Weights of a small GPT-style language model, trained from scratch on English Wikipedia.
Size: 12 layers, width 64, MLP 256 tanh GELU, vocabulary 2915.
Architecture: LayerNorm before each block, learned positions, biases, tied embeddings.
Training: a variant of SOAP for these matrices, 106M tokens, 3229 steps.
Each number is 128 + 24 x the weight over its row's rms, rounded and kept within 0 to 255. Layers, rows and columns count from 0. Numbers have three digits each. The size before them is the row's rms in percent of the matrix's.

# layer 7 MLP up, 256x64, rms 0.23, rows 198-247, columns 0-63
090:129160169119163133126165121113088137133160133158167098100094140168119132125108140150144134166151142090120094117118101127113130107135056150150150142153097101122134146124109120102109105130172123
098:153147136115109160151138119136095174110115106128097149077152117145149148085093117119125154101135152136117162125180177100110101165115148093149133097129139121116145115096133124119182132137112120
096:105117155064102101108138105112126145126149108161161115171135078055152138136142103142124107119145142115109122123113147122149102086162082099128130143102124120163118130113134121141138130148161136
096:128117135142141140091117110094127147162125131159091159150126097124179145119116102115088155123122173107129094130126130142132110134195151120139110133148157132153113123115073083101136095108102151
105:114156140119134149158106150113113068114132099147093154086107095128113138103165133131101110141142149119096142150117143174139076167104160127162154162152129128137149105141118180126143144130131121
090:110095092101126123116136111107137133147156114159134141175079096172138112151121113167101096140114115116156128169116148136109142137121101152101129109155148115180133131121186117119098162154102130
101:102162136126078119164106139139096148116115123173159118154158105140142117102147122158140129123149159139122109145154151188134138168126170133136133126101097150128079127122104085165152102111120144
089:127135098117121097137132163165112109108107092143132123115126180147115109134128140138142147107126186103129138119152099132132109092128131123143135122129145061115092123156127123205108146079136139
121:163147129104150140117153155090161110117134145140134116103128127104118085158109143149154122155161120099111084136176127109121142105118101152168165124111136129094133114090086106152073120142149151
096:130171151098116136134141122130120154117104153126118133102109166101148147136136076128084093144179119080092166138122154133127100125145171096147139094095126174130111122124145151123114164142145115
098:090157107151140149101158132140153117097148142084128106174113104104106118105185090148150106115138144087135137144078131157160104114136103150103127121133143107133149138127087108174130134131101133
088:112149129120116094143108177131094149122138150113181145116132132091128116120077095149146058129181124142098150112097132096123136119151112129132129114131106133142126121091093139145079157114127142
082:157132153131137135127138143114116133168118175118109090107112087117121073123131109161113119118120161138136142109087120119120165133148179151117147140080118111146103167119120098068157120142112157
094:125106112117144115134145103174113155131142083151087145135131138151114173105133117146120090169101092135148125119166115098116122140112155127156136155164150084162122106182089118133129126111130090
089:129120159126124142112137152121135136106100127085130145109130143117072191156133170130124159143182136130113164149141102114100095096160106105137095150124158101149125127094098169130104133121111109
105:118129120153114140102183102175138124106108158106130170093133114122132101100125115141165093112094151103111121135170149154121125146148128091105156119127079139123117100093136144187150130155133125
108:176135143165076122135116169105169145136137136103149118141135110075142128144124144157105122108108140139113158138090139142126130129151179107094137134097134116143144119118090117065127115159096153
091:128146142103159197155175099127094158135132091138143117150152089095113107110155155149124142138167128094136117135159114136113124133171137110105060123137133149143119096131149120111126140128121155
095:104146141093150113116134075142134154106100172147134134107134074119112099139136152146112100171150125159167153170161138144084134152126126121141095143142114128103102087135115144090132167134132119
103:138133194114156122133140118139149137097115113150114137107090079092078110129151139140094171123093131128134107142109136132109124147155157134112105149124156144183134096147103121109163155121118091
104:150147155133104108101139133138109095145109106137148128141153149112120100054109144126104149114119152126116151085142149122156113089148163147137115128185086114094159106137133142162114130141127177
097:122113124177117162082105121119109128135109124101123157143114123165126068094117151088097133130119117120119154146149149157137102150142171137148148151168170115111103120152147101142138088112087141
096:144130157182150141103142134153142122130150115117081092125138128182137114096135067174121139128122131116138122123144183156142119137159116104128117153158157134135115148110078115115121083099125116
129:142164121144155144129132141138103120154171126100166153126140085134106104113149133151142092168133137135164155139120123152135111177165112137138123135089090089148101122150118095141124121104068096
097:133144095116188100125135107106098145114113179110096145091163117115154141107146128135135113147099127116112157151127121130135112151153166166133159120116119113166155180149107068106132131117119147
090:138138139089118125121121134162120117131156129098153151113092144145149175103110110141131107147112146118103111139170132128094145115095128157105078093077103152111072159119150135117108095160149148
099:134099175105124129147090134130109143140129101146138130145115139135095098171108104181114150132146136123155080114136133129096112119134168099155092137123142140125082137112078155101142114185147123
111:114163138113126153145145134144109119105131129158128121133116145082138124115160086122149129098150122131085123217110175117127124126152147112090163096115147123168130090127131147091165125131127129
093:138128116161097144107094160132108146115163150135133106138165086070173112155137111140115168141146168118116160107111112107108131146120144091150160122093124109119110151113142153112139083159110153
104:154119125116146117130097124172094141140190121170152097142150120172130084150120145104107086105128139165158130112126159149120135107164085114169119130145126150122115107160114135106143110108093132
098:137077149164132134139119150122107091114134120166126090127111107097109170100152181086123126118130124140144138087128122171127124099157122158129117135128130111141112075129162118104077120145096153
092:133144159125123166091124152115206084143146101137160101149095157111161138142139128106135110141139108100124169115157133119107127116108121093115110141174149135134162160147111085124132139153111111
100:114143140135116139139130130147111124147118097160178132118141130103162129073142123153179138132153152103138115144127187125089120131115129070098081116140140169084091138141113140151125146122109121
113:136149132135102145105130125154140106130127121157106135158128147095099169080136091112146174163119127122132086114145128117099115083155137170118114131120162113111119110088160174164110110155096102
111:095150158127128100157082137132075136129123146160113140121132129122150136107142100140079132163156150128104108153129125169169151137127150131150097083143117101112122174078146096157131130144107147
121:130111154116139068121160154144157151119102132156095106107116132102097136149108125097153153091137131122083118169108145152133105113082136144087100121136138134119111138148119084108099187135137133
112:143149112134109107087139193187125113118112168059147128138105109140136126132135116153137109124134137134162119149115125095111147128142111113100179104154091149124107117128172120131122104167115124
112:137139135120162077121160111128126168129141163108127129097091133143153106095102115145183148154112178114116159131101117080162112108128161134127143118146154099142104120090155112143157108120133160
105:131152105147172109128138166121102147165153115119131126134138098066155094101109155127096104150113172153119123137153122147168132107087110125132147122135147116089140148115083151133074106140142126
114:202132147098106140129111178100121153108130126146143105127119136091131113103149165125119112092119105144153134157111096133166116107126103123147113091188154103154172119142115112116127135158122144
093:162140120141129115091156152124097152157130103113111155110132124069117117139121153147119115144089139057149153104123139062122151135120146114182137094092119122148136105126125131131107155126148135
091:129135169108153124125140169110135123100139139114127078096122131153129134146159109129098103102115105161103145150124115119168130131111126104157104115166146128159123091125185111192140105109082138
101:110152131105119099098111121164136143093107121136163096122123095131103138136142152166156152159093128132144098118143136139089089164154145191121138137098115119135143135143100142157142158127186100
111:139173133125110123121121145095119125122097128109132092124077129106161139065138151116100125153070132160131143126123168151141134120136135134097088175138100168137132105139137150121089115117087141
087:176145094138197165102111120147138151156113136120125116113127104113106106141173142149115104141168133083122141128131142125119108134163128115105153113124095138168068128136095148154095121103132139
102:133111143145109098108128149129114131125081119131085101091115126109160118115102136136134163144150113123104132130147178113086121153155164128091157144131184144118090166157112125107130156124113183
089:148098139103089122103100142113088163121159108149092115090114107138113146155131077158104156165124147110118148089147124149107117198127131160134150162124135142134150118141111160112138123120096116
091:155122138121099121151141153154130086114146140127092120163150096101060125124129108111130124084163148172131159120109147112098109118144146175140131109157082174129162121120108131151133147135105121
105:128151118139113113111190135116161110161105099103161159138107093112095148109159123158133109120170134122109111123117150157132116116142132117094118145203163095115157115120133140121162156149151139
102:135161106117143174107116162139117138175168166074123113145083099150130128125132174169124093123092149126120146141145121133120152123123106114113102122098078118160111116141146122123160128139095098
# layer 7 MLP down (transposed), 256x64, rms 0.236, rows 198-247, columns 0-63
089:121114140155136107095138123110125130110121139105133078133131148135147136157171114128135123105144116093081121189175121069126134139145153101114123151106126090158120087096145158135132117092168137
094:097154126145154102067151159121137123136105130138116131181118114134149165127123125087100126113140099148113142150110140170132161140156133102115119116166146102152157123104147116139199125149094148
089:107150124155127139136110143130150124166112146134129119147116113130074116162150147170103153107116138114149131112132072102150078127121138152091135068103110131097167138116110159110080151102132135
114:137182116130111097159133133137113113146108131124130078096143179126130098180151139121148138089128155115120108129189108127095140113114163109171091128126142168148137111114157117153115119160130135
107:138143125162107133169172130164080151119110122101084114132153111128099122188152103125134140115104122137135145120101113129156105064089081128115130124113113128103108166116097130122151129105116142
093:142142141097124134124145121146118094176152144111183127146102138164138140153152122098172114164155124132172118132101153180131120108090113138118181127119142134125154132132173133160145157095148121
107:123127110151137140109097090134166129075136145121153148165125148166136096103113127066140174102156138129115150131131103133129135108114176114113113156135104099139117137145071122128124139160175135
078:109155148117099168168166080110111132153083115116163125151083117130128127126122133097133190135107139137099137132134109117144177140131134129142154129177133143115160163125129134111182107125127107
142:131164111095130130104099130144120102138139179162155145123137142190127123087098105107115146106144124134129108118121107135126161092104131118145165171126113147107152110105097125062160146126126159
099:114110142116115144138091143111108092109111144165124155116119088130111168114149123142099139102082120150122115162091141136129174118130128087135124120150122133076174160193156119130100144118110132
097:134141108154157100135162134106159148110132113105127112144128132165083116079126169128110129176142126135121135143102079118138154101151108118149134116128159100203144138107124117135113134076132100
089:130092131111110121113138112104150082139180142164087145131125112111098099117092148155136172159101112115129122132135107130128120114131110126105172138137173093124156107146144147140145152174152073
083:116120162133128138101141144129096100114103154140096079118122131119090105094116166141165098075192172108106116140096120106130101153133129127148150109112128143111120124149145119091157113105121162
100:119136145114134124196117138125117139115184097125125135120096130138156076083142138110094120155122123134118125073154137113142147140146159132111116177088115109106113121175160126168119127141142138
086:150097121141143154133143094115121104109154132174097171159124090151117073131120129133123136130116095127127130135081166136156150134097119170120141138138126135133119157193132111137188141158135141
108:076150099125125120142165135101168176116136134109076111114140108121097141118146126138170115128109105170136145087135128106123114141115173096108118106111110189111131124121110123118135130088084121
090:081166118111155127109111114120138111125133143145104136070102145082106122097126125168128157153146130147113083140119122151146135171138110143108125088107098145107071119136167163118103115141106115
086:144108148113107109135111115166098090164143159118146103082104108135118151126127118137124077115149098153145120118161142124112157079106165119123164153121139096158110123084135118134100172124168108
094:134111139135114119149110094132169141110131163100129135113153138093139133132124077199152130115078112173111135144079079097111130139132127141124156145135111159129115158131177133112134095122121125
113:103144121123093095116105110111130127150122188179152129135129138188121136120082116127141103114158139120131126138138114101139120104127142133158098129110091113099173109100156130137094126182113087
123:119094126105112175130140107135129161144134089099109108139124143106145108121141106156170155102108091119111114098137186161134150148140145135151174119137132099115091089139154122153109129092102169
088:152136125161107153128114127118107070103121166131115175178161147141106102130161173131141128148095159133147115097153122153148113106128101118114112138163136113111124154169166152122151100090140135
096:129154143101130121162131172106153129154107104162145115151114122143134165198078122125140118163129134139084116104123092119110122131156148084125086126135097143119149135144132098164120084150115126
123:130140162124153084106112132127127135127205126148128116102123110139085131106112148120167109139138116108163106117082106125160130172106122096099148141127138140159110111181127101106119100103126158
099:134100167111086198146104136136118132148145150124116092165112125191143152116154113110133115082092110172124126116141157117115118158141110112125126145143134148105136140110139149172130152160140103
088:090144133157140148168116144109138110112159119105128151125092132141104142132133112192077137103115134106149126111128111146157198113157092121111138097088139111117122125126113159165114123151089130
104:140114141148160119144135129108124135127131111116105127142167099129104182138096125132157107113134109137073105137120133107130106129130187154106106127103142131170103138126150144135129172045127163
112:112147131134069181116128118130125128147156176070148129135123121117134127148119082150169112144116130137076140158137153098120155114114107116083123116141105153162101120104145144107126084120106138
090:130141116114144123121147091130130132111119147109151152140147122114147118146163131096083178087085141165086156121116093105161098154113131145136115098119129121087140156159146182098104122113155111
089:111101162144123151137079097115147084159122138074144117093126118121167140157113148098152157125112170114140131093162132104150126160156098129105164098128115153136138123130128148102117116098120079
083:144150141146163136126113098104137152133109140078132158124137112161113103083149170116116107107112144161107140145119126121104132143122094141133087098136126102109183149195095169101141123108131137
088:196131118180111129111138106130129078132140091114128131098131130095116104103121129137183092123132118094108106157144136113170102139103140170102166120115111183139145120120122106109134108116129132
104:132121117115133094145122148117081140094094103122154134103130090133108122115116173100123115120111114130140110115148135137104135155086059142086127079155157133151133143146124130159155169091154146
111:104130134128080122101122145082153123183125137141150118090166126120163126124160153117107144133123127050151110121192130126122112116133138139143136105141160143151122117087119141148106098162126125
099:166144142132109095174104151141125166167104140112140174114150141148149103140119119103081138169156141113143127130175138087179137135135146107123091087095148135116152143136144166141127130134145131
127:182131147147163107155143128120133139107098103159150124124117090112159092101106127151099113115136125105071133150161132153122087139145117138134120131128110153166157127139088097129127113198148131
104:129089099133097160133112144096134148141131117073123109124172160158147125139133096112118118144146127098146140085152162136105101131129118172121073153169131153143122168136155104130104142110170127
099:124098135109090135154106100128116093105099138111188140171150101112085114117120135115147163122119124140112144134081083143129199177141116123113155147144142123126132129115137136110110117099152112
103:105116139137119140134123144104166151172141159142128106134080143178102131159078142161139139122163099124171157161103119108137127159137132132100124140139118130159123127146170134135066101124163118
110:108104106131120122152158119147116092122121109099184146156167161120174130171083138119097127155100143160151132105142128119127148107135134114125163127168184140141129113152133119160117161086141144
086:135132147139144077147129084150111169143103144094135156133097102111114156134118175166120126150148081133140113128104088156141144137110106152124131095170131158130124127148119113078143159120096093
089:101130094134100101125129112122122128177101146173119136165165108177114141152125135124184123129134099135143153109097115171134150150108108173115140135145166130123157173145119095097147145106136119
125:098139136085092113145154139150116124088164103142131136132104141148092130160148116159114148110099116125174126097129091161116113086121128153134096118146151101109205134147140101126108106150121127
108:132090138153154152143136147140132154112135148132166107139111155149144124097104160153112130111110093109082159146109131141095139181127135134132128132137072079141146104163148065154126135142142144
090:143139130099116128124129184154111153137166130109076113103132105083155124154119106137152122162119111137138105131085089138122173122088122118132075123166120126154173149135163132109116125136161139
117:135159131133130144175109159101154114160143176093145141112125133166130138123134119133122116120154151127145115114088101111109138123132134119118124154149127108143164159090141148088155040094136105
110:133098128082103135131142130119140105135113134076117143093156187121132122136117125135151125154126112127142131104145150167088181106100147124083095094127111135163149097101146116142109150081100130
087:201128150113118134143104151136070155122115142121115129155117128107104126117125167118102108129143108169150091109143150095094119159099148111106148136114089151111123163116107190131117128151130125
088:108133112152163173113089114082124129104163146127120090136106126135119117098163132160175170123123136146134086110165128115130127168111118176066124137140108120147160101137116129134143146107125144
087:157140118118151146095148126139100127149141108059144125147102131163128124147141157146129145103103127128081110125159107149117099123067107129126121135116096110082159110149115107083171135093115135